python train.py --n_layer=16 --d_model=320 --n_head=8 --n_kv_head=8 --head_dim=32 --d_mlp=1920 --vocab_size=8192 --activation="tanh_gelu" --norm="layernorm" --norm_place="pre" --norm_eps=1e-06 --positions="learned" --qk_norm=false --attn_scale=0.177 --bias="all" --tie_embeddings=true --parallel_block=false --extras=["capped logits"] --init="normal" --init_std_qkv=0.025 --init_std_o=0.00441 --init_std_up=0.025 --init_std_down=0.00441 --optimizer="soap_variant" --lr=0.00283 --lr_mult_qkv=0.5 --beta1=0.95 --beta2=0.99 --lr_head=0.012 --grad_clip=1.0 --warmup_steps=200 --schedule="cos" --final_lr_fraction=0.03 --batch_tokens=[65536, 131072, 262144] --seq_len=384 --doc_mask=true --train_tokens=501900000 --steps=3983 --dataset="wikipedia_en"
Each number is 128 + 24 x the weight over its row's rms, rounded and kept within 0 to 255. Layers, rows and columns count from 0. Numbers have three digits each. The size before them is the row's rms in percent of the matrix's.

# up: layer 8 MLP up, 1920x320, rms 0.103, rows 1776-1818, columns 160-319
# down: layer 8 MLP down (transposed), 1920x320, rms 0.107, rows 1776-1817, columns 160-319
up1776 096:115115143117119134115094113106111120100174111144100121121116134125156121150154134112159139143128138158126108134113171140110128108102149099099150118122114119105099143124140137174173137125150116123114085105112138181143162142118126112104123128131141126109117166146094159105112129066111135101092143050107111137137155128129148122097108112121171147124131089150110125117176101112128100128099100093121118112133114134102117121126146102119152142156143100128106111100106178150146137112153154
down1776 096:135134126117130136102171145145128155104112196140116113160148110090198158105111138119147117072114096155109101106106169090095156126119149128132107113138131142091142126170122156159134122109134097141143123105136138135140123146131165133132124076120135106084096114128102072125119077115158135099156120129104106106161122092120107110166105121113104186154165121133128160159112170099112120100136095124152154134143106138125135117155081155121088164118142120132092089146125127149182142110085129
up1777 097:103111109118125121173167129111141131122123149142136138115105117123139110132156126157152170088148114110122108078085152142164112164138133097159156107109155136135106130109142097131106068078120151129130144116088115137174107149120152126115122102148091131120118143126130106081145178117141103137149163171118140086158153095082100103125138103146066148134143117134115114159093166103148100156150124110177140090138143124149157170141154135133090100119116127118161139164139144117174111110148089
down1777 099:107107134102173114145128152138156134121100143126128104100083121153089121141145111110133137179123112105112138127123094119121161100144116185131174133140126157124090113094138086194118170128161154119132110136113133156105098168171167080150117109122158093124144118114131134100154136098098098140108176106113125131133150139128123106114136116176162124122129106094137115138118120138123152148154116117099129140163160147093165125128145127149109090133149137136144144103140145122162143071118101
up1778 103:082122165145160155150074158107149111105127139131086146122122129075180129116118148079139158122125133118137121089183127134175125105138150128135118135141126143100120151122118119082139133147116121162101112064118125118147129121193192127076120096097135101135129135102161116134115124141155130119164112182126110131174127119104138118156110082181169101137112160181101156133092100174142152122119131145163116138133150117095098121159144074126116077133151088128177092117111172153140127125131146
down1778 107:141137153111097157133167141124117094149135167186091140143115146137128161152096133093140112108156107127145157136151145142119117114112114127117102110127126116143103093108108124129150122108106133130082187138114127117125119100144137157120078118145118123152154109126113138108135096158116135101139113143103169109121167119116136141146116131097111088120129101119147144123145132130156133131179171116116126128127138119121125115127155123130158118149063142166177103131118130079121133152130132
up1779 099:112158110120131117132137132138109109147137101146087150120110105109126168112142193086098110136152143118098123152117140137118120123104148134138197142148071165121120101104132133095142108111104137153146100079113124142112156177129140138106107126130087135130122111117088081127134114150124112151137147130138102092099120172130129108126101134142118119135146134120161123102106141125112094104139172136157103112116090091151135148120091135123082184128132148168177140142125126135145111105122167
down1779 095:118157094120121130151189118092110131138135150124134102114147133142094141101121106149096130118168137160156134121098118127105178163103117077157119130123141163106151109092063112162119083105109122141119158129086117121147152061144119091158113090112112096111122137125131155123157130102132171108081109130154112144119092130173145121124109087120146144109177145157136133120151126105110114150095071138124098124149132160112124163103130153101118108129126121172146160110104156126115100121144134
up1780 104:096129135143123167118144129130084208088157100134130133114116100120140153119119100103116130186114163143152120144133175089144134161112129084106118138125129120111109112121076131131128125093090100116118145144127165158160143119171144169177130101116162149092133164140152147136125145116100120143165083096094147136112163140107124149127120128175121123124130076120139144133159141129143082120114142112102102124091128105134073126136113131098118128108133166153115139140155152140121137111122148
down1780 113:168099124098108150116110159155148161150133167134132094109101125117115077095156164108107166105119123129182121085116125116164136106127149153134113142132132121127126098141139116098119087145166095153128106113122118160141128150147129158123131125132143127108112181182091103146128125112123137125102155113119139134143144082175137139125113092142105101125103096117109092123128076123169125118188133140100127150071071143141102082109148159100137110153120138142135106108149132134090121116120160
up1781 096:186129115136133118148120169101152158111122155105131121121152133112091137111142159159110157121110128127096120144098130129082113129114143126100134110127125115119153100132116119138152111131101167180108167126145147143100156146102136089095096167154142172103125108095168144087153096146131155148142102123135111123147121115097137119120102109146170123126200119093125117092122061117123089132143144108096159104102127154071161115122148100148142117130146134098142122133150133124090134111105119
down1781 091:084155093123126121101150099185094129155090124117113149139127137165120084178130128130139150085114096129108167127183148143092111109165131130152103137140152092134127165124109126094129092117113137128120137164118164107104148113162125157112165116102127116122123128105127124155147141139135127141122144108097145142133176148119090146129109140154111151091103156143116134113122096167123153131139130125154112142081135095132173119085175137141138101140163130161085158134169133171076149118059116
up1782 100:104142162125142119115148074185155133114171131122150128112116108125103157151088129081110168152161137130128103128112116141124127133154100133152158129097136144156103167127129080155164116154125159098184124149136112121137081140107063134134107100135119116142163170161124147114121112109132104163156115140136114106105142116106118135148111148174120110148130119100145115113133125112135122146123103129125163115156105138154110094085093112119139152148109153197184128142146098146129112143110077
down1782 102:100126116132121128122110128106150129114129085137107132081098126117129140129131143111126141126132102123128117156123146073089145140140152096126127110103086126128145088197139124112162139150087130148141126150136137111153109165132116123149110112151157092119180109092130095119136140147135148108145087129131110181128118174155069120134125095121141133112159115140108147130120144137147153119176143121147112135114127121157098123147176116132116113124117111120156111100086106160165089115130066
up1783 097:107169130132102117131180135088142124092159102135137167107106086129147140083148111129148181117133138131137098119088155094135135131165105117147164119147150121130144106122096106136161170135141100097174134147114113133157127104097100155120129147145150131102132129158181111128106121120151124100125124168145092124142160141134147168141132164113113110121145143129159115129099102149121136151116124134092135157129102093092132151116109073115127100114162139149124136137151111122189077099181133
down1783 098:120124119144128132156160096162070124176127116120084076103122121094098105196096149102136121173122144138093136129110166119115128135107119153144130138109099145138142100115127123139103152106143141159081127114164121113106157117098163152185150124114130138078122154171141134139118097152148132127105139126114138121116167129122107139135117155109155128143118125141146154104132105095137112115172079135106106118100125129149129168127101112131174141138103111160140145131086119152105143141128098
up1784 097:107127093123151117157153130129121144113172158143144156149117171138129102140114099134156137116138143041124101111091101103129117101136172140100122102115140121141087128134134123112143121144087123113110108090150079157148117158121112093096124130128109151117077091116110126140094068131182130135145080095162165152121166146111171160114125104146130159126148115118174128140096085121109111146141116101161105141165146119103148138113156114156127172127138152109137138128124166110136170122137138
down1784 098:118101122134141146116148074127142157168102163124113149121140151158127096115099142128117113101102129124170140124146100164156083150142180113126145151164113151149100109115135156128138123146147106131142110140125119084122177109126161139145143144094185125146087099139175087102085147159186095152129084148111157171151106147104129175144138152117144132154125149061137114122132138100142112130115144080143154150146110091164118154110164182116113103154115094095133144185148140108098165112137124
up1785 090:157118115106168164128094100094131116112122145166075130164135149145091136137090096143143146088134154103095154150084129103130132114158139125097101138114145138136133114149101147157141141109113119176090132115078132120089134135102145107138129108098164155157133125097112085158095131106154131098172117173080119155114139162122141104122143108122154138132127095161154116179102181118136110128105120155112114114150133119099067104125108107143115137131164132111105116117122126134123150125107163
down1785 092:148074095149096150109104169178071167092130144126125178132131132167139121105076119102121130087162113083146127109124117148122131105114136141163123124146148161142101128121155155160106141094131144139139100135166120113136094146146134086138133132096164156107130140134142125132100145172167133121122129146113122109135126113112159167182122116139147137129149142105123138124116195137135123133130130140104142114170121163100153153148102130174124097113128136152088140131161094119105152139146107
up1786 099:143113104142109110142111147104161136144129144164111115116137148130111156122103117131148128174143098085143089095120150113178151127118069121157116132113076128105160128085125132138144079131147136107103098136144114128156181163099142097131152117093124133176123144124089116097131096109146186119082115142098150107112150133123145121121145118115143144102152119118058149099127122180115109168111145127142111124126159092159066157150129129058115158172104138137112119102103154134135150145121107
down1786 098:126101147101150120136081139151116150121146136108163147151130115127108088166103135125111170103112095128123132174171097131144087123072159123107156138102144109137091161138104104116114145152132105112188117167121161149081086154100106170117110191128093118112150111105092141107144110110097148116123129115173110141121098103121120125118140151129136130193127123157176098139056143094174083083149121131084115161130119138142132161082163138086126098112110159134145136100145101137138117103124146
up1787 099:174132122122115101140122115127129133101107208128114105167135078136064177125091135082166142131118114163122107126116149120119159128140124112134095106066146146131134158108114158150107123103132147111113120144092142108141129146116117122179088115125101127143104135136108183146161159129085100105108125115135126113120157128119107149080084113112120128123148122143166141132134108192065133135147129131113125105157143137156131181129106139101123156176148125141091134154162113120141149108079101
down1787 093:185107123140150143129122093132150164104136148090125162097154089103139128102171169102089131151133125180119092145126097153147136090131104144134129153127102119125144118093161157109120151143147123122130117123113097129147104146110095134135159131144164121143150116108154121104132116120063146142152132103127097129113163112145118139128128120093149110109127109117144119153143133157085064140109123134106108154121120140138088103118155160124120128138147116124184172091134173121146170124133097
up1788 098:129136144127086166141168152101153128130131094140065156097103160134121095124143124178132146135143178124137083156135119124153114134133105116099159137136130121083108085122103123115148134157111137122163114123115156136162134099120137147097113144079157167124101120141169132127123098095130147110108126137128147110158087134141134151159149085132127117125120155147153146086155135143109107100131098144136135126160104123129087162108129122134137135141157110097083159128139125138130124144158140
down1788 094:115113109160131182141122151123132091132109119128105132138120138129133139127133103163140136149144144110160122108136130145075159146177147124090124130127110127056173073137084134132137139116157081115140137114095131118103154147123170121190073140158109167122144128103124090128076079132115159114150134103145172112101112091123100139104148112101128140105108163124129134106058116131131126161124141141104124112108144128086121139130171132157155092119165112138145139129128148113140109096101091
up1789 101:108086138080147138131102122156147122126120169131095139132130097100117134128119113089139147123112147116178084088138117119120121124141115155089157172146128171129140147130125130132177117145115123076116119108145131080130124141141149162116082116135140089109158158132135065111146134115146135175153119121133161161112125146129114104123137133104134140131112151179131115099157121139137181103118108139159100122136146191095133189173148106142112157092157163141137118139126063130122118089100139
down1789 100:133156104131139141117150140122113125111125149114132132092145120093116071119149155117144118092117104131151154157110122103131123105108142127099096113154058127131100095144150119150077160128105163146074109119110140146121150081121103130162159126105088141189117152131119160098076156118108101120130142128114144089077154127132154140170182107093125131099143122136107115133117136118135110114165136163100118131145128141082169132131132119117164104130107180168126146138108136114119127184162122
up1790 097:079142138122114093087110116100098144065166117092138114126105116127117126123110130136128115113114175111107179135121120154145131167144135107156115138114142116166148155141065138141116138098110059137126128139119129157131143114134139178133136099136095101127147156068126117101130148120139131132149127151108139106156126157186109176155112136107135127156113142187118126187096105132107165110126117138131150087114127141148150159152106108123120125134113143145136141145130117179120144173187136
down1790 096:168169127136119168137158094151164135134122124186120085137132169069157183142113103140110097120097136110130085153119114101121122172120128108114122145097135116144083108114166121123166107102113122172137119127139158142159130075137139179124109068165089165127107147183169132093160148096091151138103151142104131126083117105116151102139159089118119135128080108126113130085137167118139122114148134124101126133156161130128110133139126139146117092139129149123102099154137162113135166105097143
up1791 110:125130134119162148165147103127179144144107152180155151114106106125104125120152115136126129122141134131114086090136146143157112169129103123127145141129110126044133165079120103168129119150071106117111160167119137168097130120144128149164140113106129140131144139087134154117110120090122101137160105099106118127133128133142140149161085128126099160108118142128143099135161151124118138145094113121149117151086114149124119118097169082171086151108146130127122114109155087137152134149132136
down1791 106:161118140141147105158096132166112157138094110117143134161090124126174115055122106148161164121164090156143135080125176175121155163145138126103127132080138103120139146156177140119093165142132121126128115148074161131136129104125113187146114138180096160121157147161072152153143130123129128121122115137111171121171130118123114162147111157105109129145100098137110064167126120129148113191152122101109148124138114116144164124125077086163134127090110122104124106136133116116119095125107135
up1792 111:152104108143099117101115162081122135145088105141112138153096112132106115148176131099102129124123123159133101154117134173135172142158128166131149125120114115111085201117152105126091131132115115118135143143113109142116185150106103122147144162127130114139161167162139088125136134129124114107206141092126151103155126150110124140091083127118146170131126148079109076119164169113136132215161148122136132064132122165116090140143143114106153118130146133121143140111143154096150179093136129
down1792 086:122166170104116087148150075169132056144127100125140132144146158148109083142133102167130126179123135150159117104146152100096101138126150078161151145143148098102116094156110153135152130142131101109115124117139137119132107110130126146109140137151101133138149156157133143101114128130146115118117106149140091113122080131133161156106115128119126109138142095163174141134072118140117105119114138077112136184106087121141149205139140144115141113122109150130164138117114127089148114136125138
up1793 096:158141085164139071131106120123122135142138147150158166137138142127187125143149142131122108148144140131146147134121100139127169072142113114144108156132158100136148158125093113156163140090133124128177128120142120124127113148173151161129103104156138088118135097086118115108102103120135101106149159128106109144122148122155117145130153148137114150148114122122143141076144084105143119129109114138181140090072155125132120127118138130148175088117093107121121144109158097148164147183160096
down1793 104:112112142160158111104138140120147155173153084111112139112138130132104122095143106141146057118120113159100144082113133110130107172130103109170129101139153145136145112148139168126166171105132109110097113116159106156106132165150163149127142124145134101108097109140123098107106099145083155115122162127168129134093111168122159105100107167138109132143114133145168161084127078161133117076119125126138127108094120151100108193116136079119136144085140148132131131133116101091115112110144076
up1794 094:109105152105095113114117128135144156083098102142151130164125155126091115103103158117166100145153181110107134136123131139125141131111097106139128186144144099105172101143108108091123085146092160155177101125139095126093153156087163142106128102146123130133162155089150110102102136124158123116134131140139101117144139101145066074092120138097142158069107137137184168105126109120123104118179124138098133149116144121074176110140155107130119140169150140168117159145126132119137116120136137
down1794 094:105096163094117196104129090126123182139114200095120141123133123157149096131142110142097147109144120067129154106125136187103103146101122172140140113121143124128045114141121111145103174149154124131099125133141110152156099139159108123138161147143130109111112130131148133125155065087084106134116154132097136141101156119153097165162173149139118099146096152117143098127144124168152141167156129115149073093129131172116090106134113130103121142117152113095133082151113101103115161127121092
up1795 093:133146156141160131136134132120129094144074123129139132126124133131137177151131136147129131153133141108146099120112151176134164122148144110111134174087129138146117106141104121137103162135113170227093161117124080124118115153118154135128086111121119125103153108123091111091116100149127114124131137125120109140116107105121140090147118159125163115112107143138173100149134159174129135129125146120174127135130148130134083148152122116111113128129107107149103128140104176143129127133131125
down1795 093:151145119105117146133174087141118123096136139140162080174176129065162106119140136104122179180143143104096148127117120130147106125104076117125132147133112124139132135153126167131091149134127114067145114116144128114141112140160107108136171144103135149094129165121129102134126126145117143127112146132096110107102123105151101164188123143064149129151130126134156142123159133108134144109170131131102154128134096142146162143116126149114119139165106157126051102132140155092130106154113168
up1796 100:130110116126128105153136112092156128121123112128116132148136140091141104185103156144086111147127137137148131128146114137137131068114142155122148157131176114133099155130149124112154103160148117132112112142174130150095136135198132141136091128133125153107155097118141140142159156136188117161173109107151113094134092087105141116096176170110111112084126128121151093096142134129121140113124144127152093101126131149112128122167091145174102181177145116150144104155131131147087131122152130
down1796 098:154150131115114140148091140175088095116142098116116091150119131086154128119144101113108094129132154144110133118136101125087101136131178105121113101129147130121122142095184076133099126123144106146086157148130129144187115143123147115167104160159148168128107158110091140114122104124135132041116126110095134123110142120128135119095133120131135163190136094134074122151100091122115092144114135146141167120152125106133104124140092160107167098167112129131106105113137120117143122091076107
up1797 100:116150164170087159125102100135108133178150128118145130126091159159144125113088114168131143163151108116137113142116074149154080170078126082123117127128114133156153134130136111123155125128177139172140134125140136130113137148143108129127179158109111106170110112130080159139117097141112124131145142102135134107112153181116108108119140122082143121138107140142151108144110165163108119116134121101147101131136090130132110123138129089138124171119122125116127101107153115133094140126156116
down1797 107:110154104089070182136128137175154145155150135125150110157166116166147093100158158112137145166167100146166173114147175150119139117093127132154120083161135125104139159140130130150117135113155139088121123111101081102118168137126086124102073103123157067131105120121186123145135181146166126125098150159153115138140133142136110111109141122119104136158124068121078125124138122100115159132127109128153128142127151150106141150131142119155154120172133142117119108112090137152157137119141142
up1798 101:121104107153124138118149141117110125086140095126130132170155148150090134140115139101139131109157129163158131134072162123191190127136090116167143157180132115134115110125093155092156118101164172123145125095135106134124143172129153134130086153144127124129129095131126135133101088155120168147103129101157155123136127105119146153136106136131113132148139141120095164130173125111117133130162157142143141064133147098150107125124141153144110135114133171122161102136112116135132176127125143
down1798 094:151136109088123131196144132118168149157117104136140173138084104113119074119118126105093197169096068135105139156155160111134123140092131115144132155133088166175154104122095111108122204125126090133137126106126103129128104131127134132134143181153133116096183117167103105120113133127160141148167129141118139151100127166114156117112120125136140130149130118151120146141139136106136129090133133139126132088101141104164116186103123097116125108172126128124118088114132102111127126135140082
up1799 100:132101100097129106166160105135162095129135130103068109112125142096166121126139130088146174167152140104103078091138180128145171138131158129131123148113107117150111149115134148080126111160186169123118164159144184098131172145166159121093101108130123128108132111123142099151110115077113142168105107130134135103140143137106126111153160123136096145111116121155106169137079163121133097148146134083122131116147148087150090167107141122148132141090177135079157150108122159129124130068113122
down1799 103:133086089133135108157096126127115134120148127163106178105156142124121096094126174110130105099144114063096105116131157097109153202112123133168110114149120095132131149096167110121139077160119118148145072108098122128094095130126116104133161125129137121124096151105155113159137118148132120176152138124159049133125165141099158103129157097090129164125176124063154163149143117156148138156146139135129134121099080142151093142153138122103149124134133098147120099082119127139132085138114089
up1800 103:107153132102149137140123130099143169111074109100135153118130106109120091164114093097102162169124127148142123143092126120151149120140086141117160133066110129166128134123138137131120173144091157151130130117147091144101145144115143104099113139087101136089195119158158098121133103115171125115154132128140149129163146134152083061149158136147137123099179097146098103121141166113125098111139139138108108113138118125131158081088116151137083133116116123119197112155124150105110098094157072
down1800 096:130147121119115128146131114083161103102125130101160132092101145138151107132082101182155117128141137128100111114096129149115131153133134111184106109146073136144136080083135156131125143133127120129143147097137122131116115166168146128139137125134149120171131131109110120136095131119114146123098118120120171145127145117167135090126150138138112144103123100157117136120139120165136116075116135120161110108099162145121094110111180110167167102137135150168095163140115140121107147125154103
up1801 105:144144103135101098112157088099157149084135104091113145130071143146143105178109102089090122142126111093125115093120145095111127112075116148137152143074104123151112141144165106119149130142111125134144098123098111111104157119132127108152118130127151154154158132122112087152155119122125101111121133120090160134185112139116102084155141139131136135133122127180117119101139119170196091174127098149136135131136120112168182114131121155149130141143126109133148107146099194148135114111170075
down1801 097:122121115134149126108089088135150127084137151137119143092114115156138067124106134145133105159190120139120119156126138137113099081150135114105132189130130138146135118122140108140107120127148164145137174137105130124153112176111097180145120119141110161107159120133093117096115188109118115119134134094112160168173177123149123103150138169144128127114176150150117155135136106102119106143109146167098081118143145137135124106112096137156138132120135132126148094125096136117212108113148163
up1802 104:122119119124121127147151136087161114083141096088122132140131127111116134128111112107137150090116133104103117089135143107145097155146120149139156154143130133140125111141100094142110109145104113150150143116118122113091151130107116124132107109114115131108141150141141099073117157135142115142130122134119137119160133144143145158103159128109127142106131112102098104079095111152133124122139159107098120129107170133137118134169155152107144175153150148113109171111189124116134105131147120
down1802 104:123121149157128167107153110125124120163154116107145142166128121120154118112080094131103199166110157178119117142112134161117137169153130154076108141164140120104147140161127099147112117085140146102109179117130103148129134173203113134160140120144140139109101131135130134152138095137118110104123118156107133108119113096085124141156138115142096133107109114124112167158134163153105107105158130103134169163126135136132081121113115156155151100122156165174121110144116103136148150102111144
up1803 096:135140117154146099118118088155141144153118130086104105141078102128083148136112107166150124082134155143126129113087178157147113124117105152148070132149139153120143101082108164139134127119116160104095116157136174142166116148168085170135136109134187075132128127130127135130125115168164104082136095143142125134119151153087117148148091176123135101100128151063101150118175154115103115114135144074113138120112139136110113146131134123117175142102160127134138114139135127111139139129099149
down1803 090:126128075128129151108155161121108153084100126150141147116161162097121137112132130071160162134096137109141082113135121098174145078161113041114131148124110112108114118134121151170145126133110109129128141151139116127123122138123112139107127138117141168147094136120137148134155175138115130101079139135113143120134110098162116142105163135151137097138123123145120118149104103135129124135113104173144097123131107111143123100109172136164119065217114151125134105136160122113062134103097093
up1804 117:103147097109114116100133149151107158113130099131138176115148147115045149136154133107105126123120164128118133124116144143145091102133139104132161125123158139113110118154191187110097116174167091143127118089123121113105157108107114125108096179119130120106119131133108144113131076121138139087127128158116122108121102153104147124137165150125173086165095158155110098161128097135127132117107125103121139118142174130156172089152111092122145167113118107134156159123137174157063157154133102
down1804 099:104131076088112164083107168112123136173128096112118144132124125147078128138117101142094128147134143137139147120085124111121062102096152139097100124128127094105134138133136159117087137131146117160128089128126146109126145135099116178090148144139160080151103129102116180131086071196157173128123140133126148142153106165145126114138156126122172139147100151128098118148139107091124123130137121106093135143145152131194143069125115166158139146109104130128113135093120138143132148090136079
up1805 101:145135134131144114161123154154158095165107150123123167158124173128095146118144134088136125118131143099098102125139151149153157118130110099111152133111087153094142111167157142087132158115113103152148129110110157150151125133138093093129163110110141127126132146144120103130134120098121126138138092109100160112140131103143150117133152149144134135136148084134179127092155115114116094151126146156133097126159123074123125104102124124135147149158090126169122138145168159144202098127121151
down1805 093:143116144123128124088110107108133103138134158120120097132152116120130159154083079122137151112108131152147136107107116148153113113096142117134112134097150137092109123099084144135145150154137154078112106145160153162132134075094118168099105123200112128129103076123100112144104107137100124150130147143129129093149124122173151116131091171077161095135141117141092138194124145145149165129115158185100147168153141127123151156102085097144074151162149144177086103166168126083131129120130150
up1806 105:134111096113103132156121155108126133137111138130103134099109150138111094154100142113120134137146134132125150164096104134174132155138135132136204111108141132103142140144086150085116146157144129068153174130147134184115083149126126136101123125124088126139120135161082100166103107116075120100084130131122174128107159141151085127144136168126086155141137156091104155122150124138077133106091150105108131118117149125092103124125134118158139139132147121160127154112106114103140121104149130
down1806 103:106137084106128136115198133098159149129122184084099095144143141132148120131118087124100107137102127140149111105146119158103132144137131106125162128120121145126135136140129100106168125127173113123168140117146163110149147143123133161127114172124118184147097126139129129121136136133083158171113164090128102082122149166087090136131157120140099098145122096095162059135155105142108115119108115144169142092150139112093155138141122113116094115144111081135139139117147116151116122143147120
up1807 096:091162115137129170153122113131117160133130118134095123159091138114140118159112142099115068134168093120121134122134107145134126118128086143153119140162124117167072096139114076129123115144127130133151110111122106135120117164111138147141135123129129195141131142117142142129186134141155123146144117132116112114085110170126134105138109161143106111162107129120128084119112083110093164133163119149114108151118110126135123130171097165128134087157085167112169145115195143163112108115159098
down1807 104:153090123102099060117137139145096102099089103128122135117130099113113170158151136137125150133116117093120112119175137145125152113128137084104167106072085108125127193155139098151127143138114133102106097103112136154140079075126139107121103135118119172161142147137158164119109123097152103125116168105109168164101147129142145133114114153160122151125140099130112113135168108099116087129162138111142121106123140116105132121106150137108103096105122135111107161126153159085117139141147141
up1808 097:143118153103158120095104120113098117169137145127156109128109114096195145122092108155170146122154146149165152122119101097174114111126176093172130140124137198082120149158112117134127102133140086132147080193090144125121128147074116161091084098124144142151138100090137163167118122118138117109133120156133121113128112139108121130170138120110103155172124152136139144122128114122105117084131147134120140136104108107105134098115114136133123139153175173123146183127134093095119125128166128
down1808 092:169159092116086128146139148117136127175135170148093075149127155165112112121180141119128107144104143106098147122099141121133122145099142148114134106103148092159153115120161154123105103112122147143126101116166078102092121166127100113124159120131167123128118130144153148146109123166157153107148160101126106104091143183154161107182163139158130119105118122129158132141118146145146119179105141116153116131160123123173129129090127093162100141092102121137077143075104129124156126136137108
up1809 100:121069114116159096152185149109151101142117079098164166135141146122127144129133136108143107110112137130158104102147147140098113108187140146145093114173144157172134117148108123149085110137137097128126104164136129072135118148112107138100129109131140132171134149118122113144115177158106135113127132113149184131118086159115127158124094078087074159103145146143116145159100159101176089110134099112134095095165138112121113163137148135143142131135149113131131129139113148144159149128126125
down1809 106:137146134133078147127154128191129144129117105096107091125140145106137142129122118145136104134152080103121107152144115128114112155160129120112155124133116187101133122175160126143197147089114098138154094116122140123098111110129155117133107115163119155128124121107102081160089062177099180132085126155126116157119154099130116083128169147123126104073132106142140115135186098145127110076112110145099158130130106159116132146131130082133114149093123148122138128075163139126098095125137164
up1810 095:160155137118106072127111126116138123113086117127149117123132126110142128128129149097146130100115120079104157126083107164152143145121096094115118119088101144093209132124132083131093155147187115104121157145094111147129139138131145132126096155111125157155130123131155153153102102124124158083142137161134104118111174128087169130161113157116144152126100121130139136132139159116168104115120100124144176157142122091099102140130103147154113127129147089121154119106114109163159099107104116
down1810 093:112173104124160153138133113115109119130110183138134171130156158116184090120103084108111100132109109105145094086132145113114133124105167123112091144161162158133129096123149143134127149120106160124127117081120154094091135098128163159130104136147117180143140150156125131114095092135131141133071132152119136104121132109084137133084120118100123115105102154138158145156100142125091182130135143117140168129153120099137165125112128176097122128127134089146157141128187115160133155150076144
up1811 103:128137117107151146135118146067134159152112164125147139101077142113125109113152112113103158154157102150151107120077119191158170155170092112128194177146171094126154142127113112133103116150142151091121107150103146146174131107163151188082129157129110146150127130133126091108143105099128106071162126135121158139108094112103092150159065133101139148141137136111110101146152141148130157106108091135125131129114114120121113117132138063149092086128110143138171122144116103129124136106145096
down1811 095:186148123104129143149129150113091174136136124094111122149114145120137167125154107114107118132127082137132176144131152106140130150160136108167143121167157126148177105154125079147109139162135112153122118124154144095145111113182109173165115138107130088143107164107111178146087109148140098120136156119162121173122132126091137125138149140098114132123166132122147106108126089145100130129112116116109115114147082144140159106127167092116114124136145152117129133085114116116136119093161182
up1812 099:115140103098113132146138153144119155090122095094130108131154134134145149115097170116146115124112149124115117153161152105154145157122144185136111153110143139127128115102106123145103150115081096144076110147138099157120091103139121154091140154142120080139180121154134115122053138095131137124152122159104116112120183138100114107120145114134088117152130106156113132086141155095106112143126118131188123102102162107091127085122118079119114146109111067140154118112127112128114122126141153
down1812 105:095161117146116149108137098143127125121148136117146139169162115125078181110155156166152112107147146142123110131156117096159117168125115122135115102140124154097145114122174139123104102125126136129117125119101129145144143172105157111100105151138096118134138158132120112108098149136144129068128132106169144140191143136154120117121143122101109150110146137082136135105124098129131104137137107125069103166161110090136109120128154148151097138114076119109142105100106158123152132138116126
up1813 095:121119125154101154136131089105130132068147135122124109101129104126157143140117134144137137147105154119129083103140107131171142126167113110159130157139126144121132146086185139097120124100152154141174146089116138082100135085136127110126159147125115127139179163127124132150130120128121129112094125151164147099171123147128073154138109112090087146145122127138086114157143144130120136117077132114180128158157121113121093126141150118112147159123171121128128130093135113118111125152155104
down1813 089:099083169117107141096129160119111145115106092110174159108111127119140101098139142080108124144127087122088081133156118119108187109126111154105153086132136130138121123169139128097131154171123122122148103147119124117148127116114145123107135141100119162143096097118098083078117099115127151129146118087119135153106157094142074108097128139120140114109123149130140111132111113102140154095129142138078148095114095130130145168157126130138111140147087157111122111161084111126160096117097153
up1814 097:158110141109112139146091137157156196108123135058117130136127104158115141124136123124087157125125116125175121133116123161146111099127127141111146177147167154101147108137089117136102118166076119123152161177141168159114125111120098096116121128122140121113113105125114125142130057156132134169130133111096084114086117175093059144154119122127142131154133098116119151146111136119166162078127126134115135110129140127146084131138119166186139141156118147117116110136139152136156143122135104
down1814 102:129156115122114123152087130077138153133132155103124139135118107135159132186137103112123129110084132137114138093175169136064095177101076151112123128110114098095129173103124137101131085115127165151139115102110154107121108125118120102089152131173109108141108104151106159101102122098118175123150114135093105187103096132169122085119114157132156116084149059190103116116127087131155152126155140110097144156159143166122144090120142143093133131140127114134130129123141144161121125162097069
up1815 100:106112174094118146151111140106112138213118106091118159116093128102112110170105053131132102141132130100154074130132133135109112130158132113123106162176110101117095152102100169158167154109125139176111099114101101081114123151095119110163120102104150149120130178118090097100154116114086175128091116157139122107130142155118164113157184097137094170108123137096159121139115072131121129130113140149133113126130136132125112119206104131119096132109140130132110124119154125147143109133116096
down1815 099:119148150147104157065128109128164095165114082149117142147171119087200106140085097146103137126097118137103148108143136137139175163142130117129106128079151132127118087117123088135145140119158134167140129077119153123115154144111146114136161151123150186100129130148113141123175138098131167152156130156173128153094107150184131105104152118106161108096149151174157155153160109111111138115100145117105123116137096105144137110124124140124149135115151137113114148135120111106135086142103094
up1816 112:144103136123096166168145117107130147162105125170090134138113136153168116171103150152109117180112063101148128094127119136091123138122124151188145106148148139142121160101136132134127150170118141130150117133137073119150113142115163104122149116100148139138127108165169149119143177099199150157136115112117140115116155111125123103111116137154174114127105154116086169139101142139136126192083093150107128115123121114157083109134144127135141114127147129161068129162157121126133167139152110
down1816 108:129116124112073096094137109127141107133162140126080164098158149097154155133086117174127118115096104076102142117154125150096143135187114149135087119122128153168106163106153120126104121135158134134136107142131115158117103163100106142115095102081154131124100142138103105116133160107159120140121109099136140106138149144162123089105137114085121130134111142168142170154156132114083132109169147157154165161149139118127179146130146130124101118170173131110131095119126111131143108079180096
up1817 097:109151131122090108094118119113105148135112108098150145127120105113148157114141116118131111129125080110148172148146151158155119107162144168103143110182100134113116168130122134136123110115132148103097174136158141123128101165154157139159124138092120098132161067137130169120120150156121125092131144122158110094117096142125134145123138078135148145194139147118112093117117084140140107118104122168136114114104114115124140141134165138136146153172130148148076158184154156105167122141086150
down1817 097:148111110116091136130129099149117101098127154122133108103146133121162145142108147143122160176136084140161163103128101138141141155133097142141122112116141133155160102132094141125137113152105131096075059143121127120126101112106136150101133148127159108181138146160117146167082130126138120142154150142094072051157135092145160111123098117150136129127088113119114148099158144143136097144126142143171088104061134107178114125155158131092121112134118108142163150126178136106132073082125120
up1818 105:132099113122174159164116159102147106140115144106116131158132164124098131133116146139119101134094159127154166159175175120164190124100160182142114138134094116100142130096122148098166130168111134139145137086113140108134156115100103082084121129100129142152078114109138121135115143137150163098095123119092143098154090161124112081175138147130152083153109152138155103125113144143098131143103112128110157152137110135112124163110109120168128157131111086114158129127103085116145140112144103